Each number is 128 + 24 x the weight over its row's rms, rounded and kept within 0 to 255. Layers, rows and columns count from 0. The size above them is the row's rms in percent of the matrix's.

# layer 12 MLP down (transposed), 256x96, rms 0.138, rows 4-49, columns 0-47
size [109  91  65 113 104 107 107  97  80  93 100  97  95  76  97  75  75 101 102 117 107 102 105  96 112  93 106 108 103 116 106 102 110 101  94  97 101  89 104 103  89 101 110  94  92  96]
[[152 129 106 147  85 123 122 127 140  90 157 114 117  84  90 123 149 108 153 120 154 127  86 103 146 187 133 101 112  99 155 167 131 102 130 125 165 119 160  86 140 161 133 140 116 137 107 134]
 [142 101 135 115  71 125 168  97 150 137 110 152 145 140 114 116 127 147  93 133 149 117 169 138 137 119 171 147  98 108  96 139 160 128 147 109 118 154 156 128 120 135  97 123 130 123 126 100]
 [122  90 129 115 145 102 117  85 152 136 153 113 150 130 125 137  90 146 143 131 114 122 103  81 110 133 135 139 181  96  89 164  92 139 127 120 133 180 116 145 145 146 109 126  97 106 159 140]
 [155 140 120 105 139 105 147 136 148 162  99 112 124 118 116 151 132 134 129 147 132 142 102 124 140 150 115 115 179 142  87 137  44  98 133 128 150 128 133  95  89 170 139  93 156 124 109 149]
 [209 114 139 122 141 143  70 139 110  93  98 155 176 160 177 103 120 125 151  79 126 125 110 135 101  90 133 152 120 116 158  73 101 134 118 114 130 156 122 125 100 116 134 109 101 106 151 122]
 [103 122 143 109  94 141 144  92 125 133 179 123 157 162 157 139 109 120 158 173 130 141 122 138 158 119 152 112 101 134 149 100 146 131  93 164 130 166  65 189 134 134 144 159 137 142 111 119]
 [132 147  81 145 122 137  94 144  77 164 143 174 131 147 108 144 130 120 135 140 107  98 132 141 112 102 109 125 153 116 124 141 144  95 116 138 114 137 116 124 124 173 142 111 124 154 102 145]
 [ 96 144 114 162 142 154 149 133 143 176 139 111 152 115 121 144 103  99 140 132  83 112 161 100 135 119 125 133 145 100 142 118 116 135 138 143 123 145  90 144 125 181 151 144 106  81 130 133]
 [149 141 131 161 154 143 162 124 113  93 119 127 156 140  76 119 107 160 125 137 137 112 134 124 148  97 116 100 117 175 158 129 158 127 120 155 113 116 123  86  79 131 108 152 114 119 133 121]
 [157 129 142 116 127 108 133 124 148 118  91 152  97 147 171 173 119 114 135 177 118 119 129 155  88 121 149 108 197 121 124 134 124  81 125 116 141 144  98 146 136 174 126 133 131 118 154 115]
 [ 48 162 132 112 135 136  90 137 137 132  91 154 100 117 154 169 137 121 125 138  76 138 120 107 101 117 132 124 132 131 152 125 138 158 136 143 148 113 120 115 128 162 112 166 107 165  95 165]
 [131  96 125 111 143  79 117 128 173  98 111 115 183  83 114  84 144 135 150 129 150 119 145  99 142 121 145 117 168 111 136 125 146 130 116  77 167 121 117 144 139 115 138 132 150  93 156 162]
 [ 67 105 178  95 145 122 122 112 147 101  94 129  99 164  98 117 120 138 139 137 173 129 138 119 153 161 103 122 118 135 132 105 105  95 141 141 101 154 152 145 123 153 132 116 128 145  71 112]
 [163 136 133 147 152 105  71  79 118  97 145 151 131 138 106 135 124 100 103 169 175 116  82 145 154 142 145 170 108  95 130  93 114 175 132 138 131 135 120 148 113 131 115 135 108 115 110 113]
 [120 104  85 118 122 121  98 116 161 149 148 122 140 128 138 119 157 122 104 128 117 158 104 119 109 113 125  76 117 185 121 130 118 126 110  91 131 107 116  85 176 185 144 113 114 128 118 122]
 [110 123 109 136 114 127 149 148 140 178 106 146  72 124 146 100 110 113 114 122 172 142  93 132 134 129 135  76 102 154 156 132 168 126 167 102 119 129 113 107 148 121 139 115 165 129 126 143]
 [ 93 113 120 117 121 111 136 117 149  98 183 114 122 118 136 138  92 157 142 130 127 124 106 133 104 129 139 152 166 122 115 118 124 137 128 115  82 149 107 148 166 157 130 118 121 120 151  87]
 [157 115 119 159 147 150 183 124 158 119 136 108 118 114 128 147 122 108 119 139 155  87 125  97 161 110 133 151 114 143 158 137 174 116 150 120 132 173 122 158 130 109 107 136 128  85 181 125]
 [105 147 123 128 137 135 124 131 158 119  88 147 111 109 150  96 143 148 162 137 169 152  99 149 154 112 131 149 149 120 146 118 120  93 131 182 143 136  88  95 118 133 166 125 131 157 122 145]
 [170 108 122 143  93  50 115 135 110 140 137 144 134 151 183 152 126 137 122 162 131 118 154 129 138  90 112 131 152 130 109 155  97 133  92 118 152 162 155 107 117 135 111  89 112 171 100 142]
 [ 88 150 135 128 162 119 148 177 161 110 132 113 130 161 135 166  90 136 156 129 130 115 108 181  62 117 162 115 155 111 187  97 115 102 116 123 120 114  97 112 122 147  99 119 113 116 151 107]
 [123 154 145 159 119 109 150 141 124 119  70 140 114 126 138 169 140  90 129 125 110 137 128 120  87 149 107 125 160 124 141 176 129 123  99 127 125 101 110 134 121 117 141 137 120 140 111 101]
 [149 145 162 138 109 161  96  92 107 108 152 101 132 127 121 103 163 134 114 120 127  99 140  93 172  93 136 110 114 149  97 136 153 140 133 142 155 137 153  70 163  91 143 115  89 141 144 157]
 [131 125 144 110 129 142  68  88  94 114 156 154 155 170 157 106 137 124 106 131 110 137 121 115 114 139 125 106 122 177 114 130 124 117 155 145  84 146 178 156 105 162 120 119 143 157 113 173]
 [120 103 142 131 136 144 119 173 160 147 107 123 133 104 124 171 186 130 141 110 118 159  80 116 127 153 125 180 124 105 143 116 111  74 149 127 185 107 141 127 144 148 134 150 119 104 136 128]
 [144 118 149 137 108  98  76 155 135 106 131 132 116 106 149 162 111 148 111 115 136 146 132  65  92 115 117 110 149 136 142 131 110  88  97 114 137 129 123 126 142  94  84 114 116 155 121 142]
 [148 144 115  78 116 121 152  69 112 185 139  92  91  87  97 118 120 132 148 132 127 153  81 126 114 171 126 104 104  97 104 101 145 135 145 111 142 154 148 117 107 105 144 129  81 115 154 144]
 [132 163 167 156 151 105 148 155 101  94 108  57 142  43 134 140 155  99 105 100 123 131 144  78 135 119 148 121 111 156 135  93 137 130 122 145  98 107 124 113 173 112 101 144 114  96 143 143]
 [159 168 143 113 136 171 129 135  95 143 152 134  78 169  87 131 118 165 115 132 138  76 147 103 149 153  93  69 135 144 123 170  99 108 106 134 117  98  99 144 171 145 120 156 138 126 134 125]
 [ 77 120 125 120 109 116 131 181 138 159 137 133 156 136 126  88  86 138 122 101 141 125 139 139 156 159 139 153 148 113 110 135 129  93 157 170 144 135 133  98 113 113 109 104 147 130 136 117]
 [106  95 180 141 131  96 147 106 151 131 121 107 175 117  90 135 145  85  87 151 123 164 121 109 139 111 144 140 153 146 120 137 118 167 125 165 110 138 127  93 131 126 136  97 156 139 104 101]
 [165 137 149 145 127 141 124 134 130 101 124 148 105 126 159 105 126 103 129 169 125 167 101  87  93 184 169 138  75 163 125 131 132 119 136 140 137 121 105 136 135 122 163 138 115 104  92 147]
 [125 126 135 138 185 142 108 153 158 127 129 165 138 135 142 135 154 132 120 119  66 127 155 124 153 117 102 134 147 107 117 169 140 141 147 154 150 141 101 130 111 140  83 123 172 149 138 100]
 [110 133 158 128 136 114 149 109  92  94 123 118 103 124 137 155  86 124 166 123  87 147 125  86  85 153 116 107 131 101 148 143 120 110 149  84 115 135 136 145 130 151  81 150 124  92 111 144]
 [119 116 138 140 124  97  99 104 126  85 110 133 147  92 146 126 101 105 110 116 104 102 174 106 108 123 113 105  93 129  84 128 118 124 135  90 123 169 157 130 156 144 112 117 108 169 104 141]
 [124 100 150 114 159 151  56 105 135 165 130  95 136 131 142 130 178 117 137 114 148 137 139 131 109 124  89 101 147 123 129 125 116 127 126 104 117  96  98 173 156 162 100 139 116 122 107 117]
 [ 93 140 147 183 169 136 115 160  96 122  69 153 105 129 142 164 143 143 137 144 143 126 151 102 132 152 127 150 157 163 154 127 128 121 139 109 128 148 137 120 199 173 163 128 129 153 134 148]
 [143 116  95 145 124 161 161 166 134 124 162 139 120 116 118 157 157 136  90  94  76  95 133 148 146 106 130 131 145 181 134 129 134 132 104 168 116 101 113 184 130  58 168 146 132 128 139 131]
 [141 168 101 162 112 115 158 108 112 170 138 110 125 129  98 134 130  58 122 118 120 149 136 103 104  97 157 138 111 147  82 118 148 108 110  98 134 112 147 181 108 122  73 123 137 136 105 115]
 [149  99 134 103 157 126 114 134 118  58 140 143  97  87 114 101 127 132 123 107 135 119  79  94 133 140 120 148 109 163 135 145 169 116  98 137 139 141 117 159 160  96  51 158 120 119 101 121]
 [128  87 103 120 131 132 139  84 130 112 151 137 151  97 145 116  90 102 138  96 121 138 168 110 135 110 139 175  97 142 162 100 113 155 138 128 141 132 157 108 104 111 112 147  92 112 171 131]
 [143 128 119 166 149  94 130  98 116 133  92 138 144 148 130 166 110 131 120 115  96 137 133 117 125 127  89 155 109 152 161 127 125 116  94 113 152 133 132 138 140 126 105 180 105 115  99 146]
 [ 64 136 149  88 131 117 112 123 127 103 149 112 118 176 132 129 150 106 151 144 140 121 177 171 150 179 133  99 131 109 116 153  80 113 154 101 166  72 113 152 129 158 156 151 132 116 153 123]
 [ 87  97 120 158 146 138 106 126 163  80 186  88 136  96 135 153 162 135 116 134 122 130 113 154 146 143 131 118 145 124 147 121 142 141 158  98 116 154 145 119 116 148 115 164 157 163 134 136]
 [135 134 105 133 113 141 197 120 128 118 133 118 104 165 147 118 126 120 108  83 174  89 142 152 142 162 140 115 139 142 149 116 143 155 118 106 122 100 135 122 133  92 107  91 186  94 159  79]
 [117  95 130 112 130 157 121 127 179  99 140 141 136 119 139  91 141 147 142  82  81 116 148 108 121 142 148 167 145  39 140 100 154 109 118 119 124 139  89 131 148 135 118 116 150 134 133 131]]
# layer 12 MLP gate, 256x96, rms 0.157, rows 5-50, columns 0-47
size [104  69 124  94 103 110  98  79  90 107  87  87  73 104  76  67 104 108 111 101 104 103 102 114  89 106 108 109 117 115 103 108  96  82  94 112  78 107  97  91 101 107  94 100  86 106]
[[117 144 175 125 134 147 120 169 124 103 136 139 132 136 138 111 145 158 161 153 122 116 170 142 154 126 151  82 154 141 131  95 128  99  99 127 126 112 149 107 140 107  80 124 148 140 148 128]
 [140 151  84 154 141  96 188 152 146 144 106 111 125 133 156 154 137 144 144 140 109 129 135 101  99 131 132 119 168 104 113 154  86 119 131 165 118 170 148 125 116 116 168 124  88 109 186 122]
 [132 155 135 129 113 109 112  89 102  94 156  99 106 111 107 138 125 162 137 153 137 121 143  72 138 106 172  59 118 145 128 129 150 113 199 153 162 144 129 130 118 150  90 121 151 125 108 120]
 [151 145 121 136  99 143 109 134  92 138 127 157 165 136 145 126 138 175 100 118  87 119  96 123 112  80 138 144 128  81 111 110 111 102 114 153 128 128 151 115 113 150 161 126  82 122 157 148]
 [161 118 140 113 126 176  93  95 116 114 113 144 124 144 113 114 123 161 155 135 126 131 110  93 144 130 134 124 137 113 110 155 150  86 149 127 140 170 144 152 126 113 126  77 146 136 122 118]
 [167 129  94 158 106 147 124 149 144 140 134 148 102 126 133 149 138 142 122 143 158 114 115 155 168 129  89 145 203  98 122 166 120 150 133 144 137 134  89 121 140 140 124 107 125 134 166 125]
 [108 125 107 112 120 192 122 108  90 119 101 165 125 142 111 143  96 138 102 138  82 165 153 104 120 165 159  94 125 104 130 162 102 130 153 137 107 147 150  76 115 108  57 101 130 104 151 129]
 [128 135 177  97 129 118 124 164 121 104 109 105 133 131 130 168 115 132  73 148 140 163 129 107 107 150 143 124 106 146 126 138 152 152 107 137 140 141 114 109 141 112 124 126 127 148 114 135]
 [ 85 136 124 135  84 129 123  82 121 157 161 117 133 144 135  94 137 111 113  67 115 113 121  93 139  88 119 152  82 124 104 120 107 119 137 125 152 109 143 131 148 163 101 131 129 155 148 114]
 [154 126 130 145 126 125 127 135 114 114 158 118 125 129 102 139 126 101 133 104 164 122 111 123 115  90 132 160 101 109 126 135 102 133 149 108 157 186 210 103 176 118 125  88 101 185 118 138]
 [137  98  67 133 118 143  99 100 101 136 142 161 123 161 103 113 109 150 148 154 134 103 127 173 125 105 113 164 163 100 113 121 131 121 102 177  63 131 158  98 137 124 108 179 121 164 109 140]
 [126 168 134 139  71 116 145 141 114 130  89 156  75 165  89 115 107 170 135 105 137 133 128 145 134 163 148 162 127 155 117 117 155  99 125 165 159 115 147 167 172 115 146 139 128 148 168  90]
 [113 153 147 125 101 136 142 163 165 157 138 131 105 105  96  97 111 103 122 145 118 147 123 137 128 147 127 127 136 202 102  87 117 142 129 122 193 122 108 140  98 129 155 101 101 117 144 116]
 [145 131 115 119 141 164 148 108 129 150 140  90 104 140  99 146 121 139 141 144 166 134 153 142 101  93 107  96 101 170 130 158 154  91 152 119 127 149 139  84 171 173  96 112 137 172 130 107]
 [116 139 159 121  81 105 172 108 154 151  87 122 115 143 119 163 153 133 112 145 151 126 134 167 217 139 115 136  93 131 124 152  98 122 157 153 161 113 108 143 131 111 171 136 110 171 143 127]
 [155 129  98 136  95 165 148 147 124 144  98 101  91 106 141 110 142  77 155 115 164 108 152 137 141 120 147  88 141 112 147 162  88 123 137 162 120 151 103  94 111  83 133 117 157 149 130 123]
 [132 170 165 175 123  71 130 137 109  90 129 147 122 142 112 110 132 122 153 139 127 151  97 158 136 127  94 136 121 128 162 165 125 113 117 142 160 113 102 110 154 107 125 133 137 166 133 154]
 [ 95 111 113 121 152  76 109 156 101  87 152 144 128  96 113 143 144 144  95  95 130 141 153 139 137 122 104 105 119 148 134 171 137 133 126 112 141 196 153 137 128 122 116 137 127 120 160 114]
 [113  98 139 139 161 121  94 189 150 126 122 177 137 114 115 122  86  96 151 161 107 123 115 177  95 145 135 105 137 141 116 122 116 110 121 140 129 115 140 129 154 111 159 167 178 177 109 121]
 [140 122 102 109 132 138 145 149 161  84 143 153 122 114 150 123  98 143 119 107 146  95 149 134 139 156 103 170 147 133 107 120  80 141 154 165  77 114  75 108 139 172  90 141 136  94 142 110]
 [128 155 126 168 105 128 117 120 139 117  95 122 171 125 139 137 108 114 121 115 138 113 127 144 132 169  85 138 135 119 157 143 106 134 113  65 143 114 183 191 167 112 137 146 104 113 124 105]
 [131 125 150 168 123 154 148  84 102 140 120 154  85 112 144 144 162 143 123 149 127  92 108 119 152 105 159 150  89 112 124 158 166 119 104 146  92 132 169 141 122 128 127 153 120 122 114 137]
 [150 155 147 159  86 150 120 135 124 134 104 156 136 153 133 118 125 117  70 107 122 143 119  93  99 151  93 120 127 127  80 129 138 145 101  98 137 136 161 116 105 141 163 118 103 148 101 113]
 [144 107 149 119 140 144 103 113 163 120  97 139 136 114 150 162 147 156 158 142 165 130 109  93 146 132  83 139  98  72 119 160  76  86 137 135 155 128 142 110 114 125 146 108 132 124 136 121]
 [125 122 161 156 132 151  98  73 168 169 136 121 154 141 169 142 151 114 144  75 139 112 138 159 141 104  92 107 143 162 108 147 107 130 125 107 133 132 103 137 141 130 123 163 146  98 192  91]
 [110 127 123 149 112 139  81 176 141 121 116 140  96 127 136 105 150  94 139  85 165  96 112  99  98  72  58 113 141 137 133 167  90 118 143 137 114 135 157 104 116 152  87 107 134 115  88 129]
 [131 130 163 147  86 131  89 160 127 116 154 143 123 134 133 124 122 166  95 132 169 103 168 127  94 126 123 145 111 158 151 142 114 144 163 134 126 106 184 115 146 170 133 114 100 176  93 125]
 [ 85  81 154  89 138 123 139 139 101 133 111 125 106 132 146 144 121 127 136 161 143 115  65 139 157 177 169 118 110 109 115 129 113 102 161 107 171 121 176 117 157 124 178 119 123 174 125 141]
 [100 164 114 167 151 106 150  95  80 127 128 153 109  95 137 136 143  79 135 121 126 105 136 110 136 127 154 112 107 143 151 142 151 170 110 115 152 109 140 152 128 147 143 116 168 118 151 126]
 [145 161 126 166 134 119 117 111  75 139  97  79 145 110 155 100  99  95 178 161 104 131 133 128 126 106 118 112 109 116 114 100 137 105  75 119  97 114 131 143 140 152 117 116 174 154 105 154]
 [127 117 168 142 110 153 110 112 113 111 126 154 147 116 120 119 108 159 150 122 136  89 176 149 162 110 107 150 169 112 124 122 153 144 134  94 123 154  99 130 107 119 155  81 134 140 147 111]
 [148  85 146 155 171  97 106 108 134 141 123 153 173 158 103  85 129 111 134 122  94 111 110 155 166  89 115 109 145 119  90 157 108 102 136 163 131 113 125 147 102  95  71 133 141 139 159 142]
 [119 124 116 124 163 167 149 145 125 126 150 142 129 154 143 133  88 100 136 135 120 123 125 121 151 161 139  76 108 120 133 136 135 149 122  96  66 118 120 149 124 175 120  90 178 157 119 137]
 [128  88 139  82 120 157 167 132 130 156 140 128 103 114 118 136 133 148  91 166 127 134 101 148 114 144 137 157 148 166 123 125 111 105  99 146 115 123 128 144 148 132 124 104 166 104 162 149]
 [ 96 114  90 123 132 149  82 111 145  91 181 127 129 141 180 116 114 133 158 149 104 118 159  94 126  96 110 101 125 169 128 122 114 134 150  88 124 137 132 155 118 126 120 159 129 129  74 132]
 [115 146 161 146 150  97 110 147 110 131  99 128 125  97 115 145 167 107 113  68 132 118 148  82 140 187 138 116 157 124 128 137  90 110 134 144 149 154 100 128 152 160 121 129 164 143  85 141]
 [150  83 132 155  72 134 143 139 157 105 132 106 126 127 179 112 101 122 146 149 108 115 141 134 143 127 144 172 159 168  90  94 168 117 144  79 149 153 103 139 162 118 135 156 138 149 116 119]
 [127 145 106 177 124 117 161 110 126 106 123 119 121 121 120 139 107  88 138 121 164  97 116 152  94 155 144 132  84 160  89 131 158 116 129  91 122 117 115 182 137 135 100 178 173 149 150 132]
 [107 157 110 125 132  78  92 150 122 117 110 170 110 105 154 146 169 116 123 103 110 101  75 142 112 154 123 114 125 110 127 131 108  72 126 127  90 146 120 128 109 118  46 130 102 148 134 143]
 [107 161  99 148 114 105 150  63 100 110 147 120 110 109 117 174 159 138 115 117 111 140  83 160 100 155 133 119 144 125  93 140 146 130 134 171 143 148 151  74 167 132 133 109 137 133 127 114]
 [136 128 118 110 104 147 120 138 100 107 154 136 112 160 138 137 161 122 157 127 178 110 101 179 127  96 149 103 154 151 140 133 135 149 110 153  99 128 152 134 110 121 174 108 162 129 131 115]
 [105 108 122 113 132 144  99 138  75 128  97 158 145 119 120  91 113 120 117 116 122 101 172 150 119 112 117 112 120 112 112  85 153 122 135 129 149 132 163 143 141 158 144 143 127 174 115 148]
 [115 156  90 130 146 164 160  81 151 131 133 140  94 177 131 126 124 127  94 132 165 123 146  91 137 147 119 161 139 184 139 141 129 137 142 130 125 134 144  74 148 139 114 144 157 124 120 134]
 [138 104 139 121 171 149 134 120 105 137 142 138 147 137 115  93  80 133 116 123  94  89 132 153 173  82 144  86 115 156 104 111 162 127  92 125 131 118 151 149 107 146 170  96 120 147  88 128]
 [134 153 114 135 112 148 108 133 106 119 104 189 104 129 109 120 164 114 148 115 128 115 147  83 103 120 148 144 133 104 107 109 132  90 123 161 139 129  90 113 135 133 100  66 205 129 137 102]
 [159 155 119 139 168 118  98 172 162 144 117 139  90 146 152 183 145 149 105 140 131 108 108 182 131 137 153  94 150 178 110 121 126  88 116 152 128 115 147 112 135 129 142 134 184 127 110 144]]
# layer 12 MLP up, 256x96, rms 0.163, rows 5-50, columns 0-47
size [ 82  70 105  96 107 104  99  87  97 107 107  80  86  95  75  76 103 106 115 113 108 101  93 102  85 112 104 103 112 105 103 110  96  95 106 104  92  99  99  89  99 106  90  98  94 104]
[[135 117  95 145 142 108 107 167 129 125 127 140 106  85  95 143  96 101 173 126 125 131  92 118 158 116 116 129 117 119 168 120 178 167 170 149 125 138 145 143 119 140 131 138 102 156 128 127]
 [168 126 157 127 163 167 103 170 146 151  86 114  82 117  97 149 140  88  95 125 160 160 125 178 163 124 137 161 133 120 114 116 118 103 140 100 145  87 109  96 144  90 112 142 100 100 109 151]
 [129 101 135 127 154  85  86 157  80 106 123 155 153 117 117 102 133 140 127 102  90 154 136 149 104 157 120 155 157 115 148 159 132 195 121 138 164  92 170 115 160  82 177 157 139 140 133 124]
 [ 99 117 132 130 113 111 147 144 162  84 120 117  98 107 112 118 136 140 160 136 111  90 144 128 128 155 102  99 144 134 156 151 136 139 169 144 128  80 144  90 155 148 120 144 124 185 132 118]
 [129 127 115 131  74 154 163 103 171 137 130 135 144 162 103 134 115  97 122 145 154  73 187 126 148 145 104 138 129 134 139 112 139 100 137 156 130 151 150 150 158 134 139 107  78 128 115 115]
 [144 108 110 123 156 169 180 104  76 136 133 109 122 151 141 106 107 133 119  96  84 147  99 144 117  54 174  74  90 135 132 108 146 124 124  98 115 131 146 125 130  94 159 109 131 151 117  89]
 [ 98  95 121 140 149 148 140 101 126 150 138 115 118  77 138 113 129 153 150 101 119 152 156 111 147 129 147 118  88 111 103 114 144 126 136 129 103 144 150 124  92  88 118  77 159 138 163 132]
 [128 137  83 138  88 138 154 148 167 121 131 141 140 139 146 116 155 181 149 160 144 117 129 133  86 120 119 119 134  96 144 119 113 161 129 149 167  85 126 161 118 158 113 107 149 151  95 111]
 [150  79 117 149 104  97 113 148 173 159 106 130 108 125 166 122 121 132 124 141 152 111 140 151 110  90 140 108 167 143 143 151 150  98 116 119 118 164 104 113 136 125 132  82 125 101 148 107]
 [140 121 144 132  85  73 120  68 183 122 116 135 130 108 143 127 101 132 137 153 111 102 132 129 142 109 102 163 137  92 136 192 118 116 134 108 122 158 167  94 118 169 112 134 106 142 114 147]
 [110 103 105 146 139 120 112 135 137 133 111 160 143 107 110  99 180 167 139 110 120 131 112 152 101  68 136 103 165 147  82 144 166 152 124 135 138 117 128 143 156 116 128 131 134 136 164 150]
 [155 165  90 125 107 102 159 128  86 148 135 104 151  97 122 118 142 115 125  99  72 110 108 134  74  97 154 147 141 105 101 143 115 126 119 124 177 120 129 153 120 136 135 107 127 123 175 108]
 [159 143 135 145 163  86 106  98 130 154 123 120 160 153 147 146 154 140 126 116 151 166 150 127 147  88 102 115 127  91 108 180 118 118 123 117  76 132 138 131 161  89 164 124 152 141  87 107]
 [141 148 125 149  96 172 113  94 125 117 148 100  97 142  99 124  58 114 137 141 174 158 141  74 119 110 101 124 101 112 107 119  91 111 123 132 108 138 154 138 123  96 129 174 162 131 127 152]
 [136 106 162 145  99 132 123 111 153 111 182 122 187  85 164 117  96 145 132 124 115 137 120 145 137 107 104 134 179 142 130 108 136 136  96  96 141 129 122 180 111 120  67 145 120 143 134 111]
 [138 131 107 149 113 125 153 177 104 183 113 156 147 141 122 116 145 135 109 135 134 169 140 144 145 131 125  88  92 109 125 118 153 124 148 123 152  96 148 115  86 116 154 120 129 118 100 153]
 [129 110  82 138 146 172 120 105 146 143 111 130 131 156 164 120 135 164 125 112  96 186 112 105 112 164 148 159 144 114 147 169 145 143 155  90 151 118  98 113 133 184 156 102 100 129 109 127]
 [184 169 101 107 116 142 164  94  94 147 126 120 145 104 139 130 149 148 139 129  94 112 124 153 131 128 134 139 153 139 107  72 187 128  98 100 117 138  87 114 113 153 132 109  98 159 134  97]
 [165  98  89 182 123 117 135 143 146 151 120 128 106 129 140 139 136 140 157 120 168 110 131 170 115 125  80 115 157  97 102  96 142 159 165 103 155 105  94 160  83 119  98 119 134 149 146 130]
 [142 127 136 115 128  86 152 166 163  98 120 118  85 134  81 109  95 134 161  89 126 140 140 139 150 127  81 154 123  75 189 131 127  93 132 149 128 116 107 105 142 152 132 152 145 160 111 106]
 [154 137 117 185 119 120 112 109  84 113 145 141  97 137 149 114  66 136 135 125 148 118 146 152 124 125 157 145 117 100  82 171 124 141 142 171 130 114 123 166 106 154 128 143 165 124 138 136]
 [134 111 104  84 146 125  93 169 103 158  78 145 130 143 129 142 108 140 131 114  67 158 109 116 101 129  95 156 121 102 197 121 112  85 109 114 116 138 122 167 137 117  92 128 115 145  94  91]
 [147 162 105 130 102 128 150 138 137 166  87 153 121 160 123 101 113 118 124 101 136 125 114 166 118 147 106 156 134 125 114 162 156 148 119 120 145 145 123  90 136 141 144 132 173 135 120 101]
 [120 122 119 149 128 107 126 158 154 108 144 159 126 128 125 123 109  98 116 115 135 123  99 166 122 180 126  94 116 119 161 124  80 120 106  90 116 155 171 111 126 127 106 133 112 114 153 134]
 [166 122 121 158 124 134 153 119 173 127 155 133 133 173 140 118 111 161 143 123 114 115 172 145 126  81 130 124 154 167 128 128 108 135 143 150 155 103 118 109  79 119 136 185 157 106 168 135]
 [ 97 128 142 144 149 141 126 113  82 115  88 169 127 125 164 148 111 138 157 164 116 138  87  89 136 140 151 124 169 157 121 106 157 145 138 116 116 142 112 135  88  91 168 111 123  99 107 144]
 [144 108 109 174 129 105 128  96 107 108 154 101 105  87 104 120 116  89 138 109 135  84 150 194 117 151 102 180 143 145 107 109 159 165 125 163 160 140  83 124 135  97 105 104 137 145 147 123]
 [162 157 145 122 144 130 117 108 136 150 135 122 155  99 117 116 169 135 121  66  77 118 108 118 189 105 136 149 110 100 156 138 131 170 132 142 160 102 132 149 104 152 149  98 148 119 125 114]
 [114 103 139 146 136  69 145 114 158 156 116  69 159 137 123 120  97 162 120 165 154 109 132 151 115 116 131 152 141 125 146 129 147 165 117 149 134 207 131 112 135  95 109 138  98 123 112 121]
 [137 133  89 116 127 107 131 123 138 132 121 149 141 145  92 130 154 126 136 124 134 118 103 113 151 112 146 162 130 122  99 120  97 100 131 151 148 151  79 104 116 118 143 118 175 162 147 128]
 [114 145 108 120 148 113 120 137 160 126 135 104 131 129 101 129 163  92 105 127 104 170 141 119 149 128 139 163 121 176 117 118 142 160 107 125  84 114 139 157  97 171 128 161 146 145  77  98]
 [107 155 163 143 132 175 135 123 144 128 104  93 142 139 174 129 145 127 136  78  99 158 151 129 145 152  99 135 154 138 159 141  87  78 135 139 128 120 157 145 149 108 106 159 153 141 130 138]
 [178 145 128 170 144 152 150 120  98 145  81 111 133 137 159 106  85 137 137 109 126 145 174 126 144 170 143 107 123 151  99 141 120 158 138 107  84 111 152 145 148 140 105  98 135  98 120 167]
 [137 109 154 134 141 168 161 134  99 159 115 139 114 147 127 165 170 122 169 113 161 155 119 138 150 132 125 146 139 138 159 128 142 116 129 155 150  94 117 166 125 127 161 117 143  65 149 146]
 [152 104 138 131 122 103  89 101 133 153 138 131 109 136  96 105 149 121 121 106 124 166 133 101 103  96 108 134 111 155 103 156 116 173 104  88 105 115 137 142 121 181 137 129 111 138 155 171]
 [117 137 137 149 151 152 174 159 129 163 133 137 142 140  85 133 140  85 150  79 116 143  87 157 128  99 148 162 122 163 122  96 130 117  91 157 107 114 157 129 167 144 120 139 179 171 158 115]
 [150 134  94 133  87 217 172 128 122 122 118 145 112 154 130 150 135  96 160 153 123 130  92  99 111 141 147 152 128 157  84 130 154 114 118 135 158 112 126 138 175 154 106 128 117 122 132  99]
 [129 114  72 126 121 109 125 125 138 151 128 141 104 138 149  83 121 142 124 128  97 158 167 117 142 107 117 127 156 122 132  94 129  87 145 131 143 150 139 100 125 208 122 132 137 125 144 118]
 [131 147 138 152 145 131  83 106 111 128  87 145 137 154  91 130 123 130 140  93  97 134 109  96 121 119  94 148 128 119 128 183 108 137 138 166  97 121 154 120  97 182 110 119  84 152 121 167]
 [152 129 118 135 147 112 135 151 135 129 114 118 133 114 109 137 149 156 166 120 147 155 148 148 131 121 179 164 133 143  70 169  95 140 115 118 190 127 107 128 109 120 140 123 120 116 107 144]
 [129 106 108 164 147  80 137 143 155 126 119 159  89 145 161 138 101 139  89 149 100 124  91  93 116  91 126 147 103 137 178 194 155 125 128 135 126  89 103 115 110 126 132  99 152 128 131 118]
 [138 167 122 142  85  94 108 116 175 113 155 136 165 115 138 171  90 156 129 117 139 121 116 122 120 140 115 140 138 128 168 142 129 158 136  94 156  81 142  79 103 165 138 118 149 125 141 107]
 [ 97 145 159 107  94 109 125 144 161 143 114 171 118 139 152  91 133 113  98 123 122 152 151  80 152 114 151 138 112 149 112 115 147 132 112 141 134 166 156  91 118  82 142 137 135  90 105 129]
 [126 135 178 113  82 143 119 177 131 149 148 127 136 108 104 105 129 123 156 137 124 102 137 148 130  72 119 129 110 157 165 126 129 121 150 150 119  97 157 120 142 114 138 145 113 142  68 168]
 [110 144 130 104 121 142 111 165 125 133 150 144  83 158 149 114 139 144 122 145 132 146 151 142 141  91 138 124 123 109 122 165 142  89  81 165 157 140 147 115 170 144  94  92 163 148 149 102]
 [142 116 138 134 138 208  95 131 116 116 119 146 159 164 141 100  97 135 108  74 113 148  94 144 130 126 143 103 159  96  98 150 130 119 135 107 116 176 167 157 130 102 144 115 149 148 120  96]]